Weights of a small GPT-style language model, trained from scratch on English Wikipedia: local attention windows, 460M tokens.
Each number is 50 + 12 x the weight over its row's rms, rounded and kept within 0 to 99. Layers, rows and columns count from 0. The size before them is the row's rms in percent of the matrix's.

# down: layer 2 MLP down (transposed), 704x256, rms 0.0421, rows 535-543, columns 128-255
# gate: layer 2 MLP gate, 704x256, rms 0.0427, rows 536-543, columns 128-255
# up: layer 2 MLP up, 704x256, rms 0.0414, rows 536-543, columns 128-255
down535 098:61 56 45 54 57 68 24 48 43 55 42 71 61 61 31 48 41 49 58 31 81 44 47 63 44 52 68 35 43 44 30 44 64 51 54 42 26 56 40 58 33 59 35 61 40 49 59 64 51 58 68 60 51 29 54 60 49 49 70 64 42 50 40 36 43 47 61 46 34 63 54 36 55 62 51 57 70 54 72 41 50 59 60 61 55 59 46 45 17 32 39 39 74 51 58 53 54 55 43 31 50 47 48 48 78 58 40 27 50 56 42 33 48 49 59 43 41 68 44 35 36 39 60 58 56 43 39 54
gate536 102:47 59 34 58 47 38 56 67 62 65 38 51 50 34 48 67 58 41 61 50 36 57 51 45 56 63 67 56 41 58 53 56 35 60 47 38 50 65 51 47 34 46 66 33 55 52 66 59 57 42 54 72 65 42 42 56 58 30 50 58 46 40 59 37 45 71 50 44 57 48 50 33 67 43 50 56 20 49 66 45 59 56 18 49 26 64 45 34 51 52 63 62 62 44 45 81 48 55 54 35 62 56 53 40 36 41 36 53 71 76 61 87 56 81 46 44 77 27 26 75 65 53 48 37 53 37 47 27
up536 097:45 34 56 58 29 42 44 25 40 47 60 45 56 48 73 45 33 61 54 49 73 32 51 36 41 71 42 64 42 37 56 54 60 48 54 37 67 54 59 61 57 68 35 48 36 50 68 52 51 64 47 30 39 62 65 55 68 55 77 68 35 54 65 35 47 42 67 29 37 44 33 59 56 47 54 57 42 65 54 54 78 35 41 49 32 56 61 50 38 51 58 47 55 39 47 26 50 57 61 45 45 63 40 32 47 49 60 50 44 47 49 47 63 50 46 76 44 61 39 65 48 53 33 68 42 32 56 41
down536 096:64 45 61 28 45 42 45 21 44 43 54 45 65 59 64 31 35 51 52 43 82 45 53 43 61 91 33 54 34 53 54 49 44 51 67 47 51 37 48 55 50 51 22 36 61 59 59 51 48 52 48 18 33 57 54 47 58 55 62 52 45 59 68 59 65 53 62 52 39 23 52 60 70 64 53 72 46 51 61 44 62 27 46 39 67 55 62 43 32 43 40 56 21 45 39 39 51 49 48 56 51 58 27 53 55 61 62 39 27 64 43 36 42 73 52 60 46 57 37 56 60 49 57 42 38 41 63 49
gate537 095:48 59 38 63 58 38 43 41 56 48 63 67 56 67 62 68 46 42 50 65 73 48 60 51 32 53 41 46 36 24 33 64 41 55 48 51 46 53 47 20 66 31 25 15 36 38 52 58 56 41 54 62 79 51 47 70 43 37 58 53 41 68 59 51 44 46 61 54 53 50 81 60 47 55 59 56 35 38 53 48 40 62 52 37 38 70 40 45 40 57 57 44 53 39 52 33 46 50 40 71 56 21 72 42 64 56 49 54 56 51 45 58 64 40 48 39 45 52 52 48 71 78 61 74 48 41 54 50
up537 096:64 35 33 47 35 75 57 70 50 67 51 46 67 69 41 62 34 55 65 61 49 45 54 46 22 59 61 21 39 72 45 33 55 54 35 48 61 68 62 49 57 56 54 58 32 65 62 53 60 53 56 47 54 51 38 66 61 31 42 32 57 63 47 55 45 40 53 56 52 53 44 55 66 44 59 55 50 57 79 46 41 64 53 15 40 71 34 55 19 42 67 36 50 51 49 60 57 48 48 57 64 42 42 38 48 41 36 51 33 38 56 52 34 63 50 55 61 36 48 65 37 46 57 65 35 50 43 41
down537 094:58 66 61 15 30 71 61 62 42 69 58 34 45 65 60 51 46 61 59 57 69 24 50 60 28 60 51 47 43 53 40 61 46 42 61 52 42 46 54 53 53 56 65 65 57 36 47 44 61 44 50 47 60 36 54 36 67 33 53 51 54 46 46 37 48 77 54 62 45 53 31 55 58 53 64 32 47 48 52 62 43 60 39 54 63 44 28 50 34 58 64 37 45 49 47 41 55 44 54 59 55 48 58 55 52 48 48 40 39 32 69 48 40 65 43 37 68 58 47 56 39 54 60 54 49 74 32 62
gate538 097:70 42 48 71 76 58 76 47 76 60 72 68 40 47 57 53 50 38 63 60 63 23 50 54 59 43 44 26 42 38 63 44 52 47 66 58 35 63 59 49 43 44 42 69 59 42 43 44 52 57 55 47 59 68 56 58 52 50 64 39 54 71 55 15 80 44 37 65 54 59 34 36 48 65 56 63 44 45 59 41 44 41 45 53 42 51 41 65 65 35 63 58 71 66 48 61 56 46 40 44 58 61 55 56 37 31 44 58 59 42 31 50 49 43 63 38 30 51 45 39 59 45 39 35 74 46 55 37
up538 094:60 41 65 40 34 35 53 45 56 36 45 52 62 64 55 37 43 34 45 37 57 58 56 20 54 43 49 37 34 53 56 70 21 49 53 54 48 59 40 53 58 35 38 40 54 51 58 46 51 60 54 46 52 32 42 37 75 44 43 40 58 65 55 59 60 74 50 63 40 52 65 59 56 60 56 54 54 64 24 66 40 72 56 52 70 42 39 40 53 29 61 49 72 73 51 71 83 32 47 52 20 38 50 53 47 65 49 34 52 47 58 49 50 49 58 39 58 71 74 37 29 45 66 44 68 55 56 51
down538 092:47 60 42 52 40 45 27 48 44 51 52 48 50 52 55 40 58 38 47 44 64 41 65 25 44 37 41 49 61 70 53 71 50 51 43 51 76 47 31 48 62 52 48 56 63 63 55 58 52 50 63 34 58 33 63 44 34 57 54 55 44 32 57 64 51 54 49 64 33 47 75 62 25 39 22 62 38 56 45 85 45 49 57 38 72 31 35 64 56 70 42 54 48 38 71 61 48 80 60 43 75 56 66 45 42 61 57 37 35 46 87 60 48 54 40 52 54 34 45 47 48 64 61 66 43 49 59 52
gate539 094:46 34 38 40 56 60 62 57 51 60 35 37 36 62 71 41 48 47 44 51 53 44 36 84 68 67 49 44 44 54 32 51 44 35 54 37 51 37 36 32 32 51 45 51 31 55 53 45 46 52 59 35 61 28 72 48 41 66 38 52 41 62 44 49 48 51 70 38 32 43 63 46 52 67 63 56 37 47 52 40 43 67 35 38 50 51 69 47 48 55 48 50 66 34 38 42 52 26 50 55 49 49 43 56 36 22 59 27 18 55 51 64 38 48 43 36 43 67 49 27 50 44 52 58 37 65 55 56
up539 094:67 71 37 66 75 65 70 55 69 66 56 30 51 61 51 29 57 57 63 24 65 48 45 52 48 42 63 39 58 28 31 52 72 47 38 57 78 46 51 57 55 84 63 65 53 69 30 54 44 53 74 38 40 44 57 38 43 69 41 64 48 63 54 64 40 37 42 46 41 59 24 51 57 40 25 44 52 41 42 63 49 62 53 49 65 45 70 57 49 41 46 49 45 49 35 36 60 49 47 52 44 38 66 53 46 63 41 45 34 41 48 76 49 44 55 35 45 51 29 61 49 39 50 72 62 53 75 40
down539 095:39 50 62 38 57 56 62 42 32 38 42 32 34 22 64 55 54 41 78 56 42 66 46 52 43 61 50 48 57 49 52 68 38 48 46 46 40 52 30 55 27 49 50 51 47 63 48 47 47 50 61 50 46 27 61 54 45 61 51 51 55 27 44 65 51 43 52 28 20 31 55 35 67 64 66 64 52 53 54 61 54 44 49 42 59 50 65 51 44 65 57 37 43 26 36 51 45 40 36 67 69 37 57 43 47 53 49 52 25 55 51 67 64 52 28 58 53 38 33 35 55 45 50 44 62 56 54 58
gate540 104:69 69 42 57 40 40 47 45 64 69 36 58 64 51 36 57 34 41 47 51 55 23 62 47 38 43 29 22 27 67 54 32 52 52 44 49 63 44 59 48 57 58 47 71 64 55 48 31 50 48 54 68 51 54 67 40 31 49 54 36 63 53 23 66 38 53 51 64 47 54 45 28 52 32 63 46 39 36 51 35 59 38 29 52 46 53 47 43 50 65 72 52 62 46 51 35 64 65 57 74 25 44 41 67 54 33 61 37 53 42 72 41 43 32 46 48 27 47 72 51 35 52 64 53 31 48 63 53
up540 088:38 51 52 33 38 65 61 66 26 34 58 54 56 76 48 41 61 51 41 78 61 65 52 70 51 50 50 70 46 51 40 50 49 17 59 58 40 49 64 43 57 41 73 57 24 34 49 56 53 42 37 39 40 62 62 51 49 49 60 51 66 66 61 56 52 43 35 73 70 61 42 48 51 62 37 51 37 52 48 53 52 51 76 53 56 53 30 35 69 43 40 43 48 44 53 61 40 39 20 57 78 44 43 56 62 46 56 60 54 58 42 59 51 66 42 43 49 70 49 28 48 47 37 62 58 48 42 49
down540 099:49 28 40 60 54 67 50 48 45 45 70 52 39 42 60 45 64 63 61 61 46 61 40 63 45 62 71 74 43 40 43 73 61 41 50 43 43 76 32 50 46 39 56 16 39 63 44 63 49 39 55 47 61 59 29 44 54 52 49 49 47 38 59 40 38 45 53 60 50 18 41 80 41 48 29 56 56 52 51 57 47 58 69 43 52 67 49 52 40 49 32 67 32 48 42 69 63 41 44 30 63 52 68 34 59 66 43 63 81 57 37 60 56 63 61 50 72 65 43 51 49 50 48 41 66 42 44 72
gate541 102:56 37 70 67 44 40 47 47 59 42 57 58 69 53 35 54 42 34 59 58 59 49 42 59 50 51 39 52 47 62 49 54 57 63 66 72 50 46 39 30 37 51 57 63 46 39 59 47 30 49 27 60 68 34 55 59 35 58 53 42 48 37 79 43 36 53 62 28 44 72 49 33 27 40 35 57 41 68 40 45 79 52 49 42 55 11 32 54 49 69 59 44 36 63 57 35 45 49 61 48 49 49 67 56 58 49 38 54 44 50 43 49 28 56 45 50 53 40 57 53 60 20 56 64 43 55 48 23
up541 106:49 71 54 62 45 51 72 59 53 59 28 56 60 46 48 47 61 44 57 65 40 34 59 55 49 42 53 49 39 39 53 32 24 21 43 46 53 54 53 48 56 39 53 45 44 27 41 53 83 48 49 53 53 37 42 33 75 37 49 49 47 56 46 46 63 49 40 68 61 57 59 49 46 58 42 50 49 52 39 64 55 51 43 37 34 64 56 55 47 45 57 53 63 47 59 37 54 57 56 65 40 56 39 37 62 40 51 63 44 65 63 42 42 26 58 51 63 69 59 45 42 38 58 48 52 69 34 46
down541 103:46 50 55 65 67 50 37 43 40 31 48 40 36 63 37 64 61 51 42 44 60 48 63 39 65 36 49 57 44 38 67 28 39 34 75 62 50 60 75 52 49 38 48 56 44 24 64 54 62 55 53 41 58 28 47 43 48 42 63 54 56 38 55 51 71 35 63 53 55 37 47 45 46 26 46 71 61 44 33 55 56 48 40 48 42 64 40 61 66 40 60 49 48 63 64 18 52 60 54 55 48 51 48 29 43 49 41 78 53 67 60 63 61 46 45 46 58 55 50 46 45 30 48 54 45 69 57 54
gate542 104:45 61 47 59 55 60 75 36 36 65 74 36 46 39 35 66 42 50 55 59 31 52 25 24 56 39 46 43 39 26 57 43 62 38 32 58 39 56 28 44 65 49 41 36 63 56 48 56 50 47 36 53 66 37 54 42 80 57 49 48 61 42 59 54 44 41 56 56 27 60 60 37 60 41 55 78 38 54 38 37 51 50 37 40 70 50 47 38 54 47 38 51 83 40 61 27 63 31 61 52 50 35 35 51 41 63 39 51 42 49 59 76 48 66 37 50 38 34 66 48 55 56 32 42 46 71 57 63
up542 111:56 59 74 58 43 71 74 29 49 66 24 65 57 46 34 59 52 63 49 48 65 36 74 60 40 46 33 48 54 31 71 52 57 44 49 49 44 51 43 45 33 44 53 36 48 36 63 55 56 47 55 33 66 44 40 61 43 68 43 64 47 30 72 43 48 43 41 43 52 53 61 61 48 35 32 42 48 34 48 44 72 42 43 54 49 39 58 48 61 40 59 46 47 62 61 64 45 53 53 48 45 40 61 40 53 42 27 54 39 46 44 55 20 46 47 26 55 65 51 25 47 59 45 38 40 42 21 37
down542 094:49 64 54 51 45 71 75 15 38 59 46 80 43 50 57 30 43 53 51 51 58 44 72 41 31 60 22 57 53 27 58 50 58 48 62 32 58 68 60 31 47 67 57 49 41 49 59 48 56 44 44 40 56 41 55 53 42 53 47 76 60 61 53 34 57 47 48 40 43 53 54 50 55 33 37 51 48 36 62 51 76 30 55 43 39 36 63 31 57 31 63 64 51 61 84 41 43 49 55 57 39 50 54 28 52 41 41 50 36 43 43 37 44 36 43 47 46 69 58 47 49 56 62 42 35 40 46 54
gate543 117:51 63 59 65 32 42 61 52 48 46 63 60 64 35 71 52 71 58 52 38 43 56 54 42 39 57 65 47 61 49 39 30 39 53 39 65 43 52 68 40 38 43 61 48 42 60 62 65 58 61 56 46 64 46 66 62 58 41 38 66 43 48 51 53 47 36 56 50 57 54 44 63 37 46 35 33 40 43 43 54 40 40 66 51 57 48 60 43 35 51 35 35 64 60 38 39 35 70 64 60 51 41 48 38 33 69 69 47 26 33 80 44 53 53 50 67 42 69 43 81 83 43 68 33 61 30 60 32
up543 107:32 32 48 45 54 48 59 47 30 64 34 35 56 50 57 67 69 65 39 82 35 22 47 52 51 57 71 59 60 47 51 63 65 72 45 57 53 49 42 33 47 42 31 29 59 39 59 59 58 42 45 33 46 41 64 70 46 67 39 59 53 41 56 44 65 53 61 46 59 52 43 50 46 53 44 62 47 68 74 63 58 41 72 55 44 57 46 53 43 36 52 45 46 69 64 54 57 55 52 51 42 53 57 31 22 55 53 42 58 41 47 51 49 48 56 58 52 34 61 31 39 43 48 48 56 42 52 54
down543 104:59 43 54 42 47 60 60 44 39 59 39 38 40 73 58 48 56 58 47 56 39 47 58 53 61 34 55 51 70 50 57 48 62 44 63 47 44 48 39 54 48 49 41 14 68 34 52 61 50 52 63 18 46 43 70 64 51 57 44 67 53 39 56 45 67 45 52 50 44 39 46 47 56 57 57 56 73 45 63 67 64 50 68 46 54 60 28 51 43 37 57 43 51 46 57 50 62 56 53 43 51 59 52 30 37 59 39 37 65 41 65 73 69 37 43 38 57 45 61 25 23 70 39 74 44 52 66 54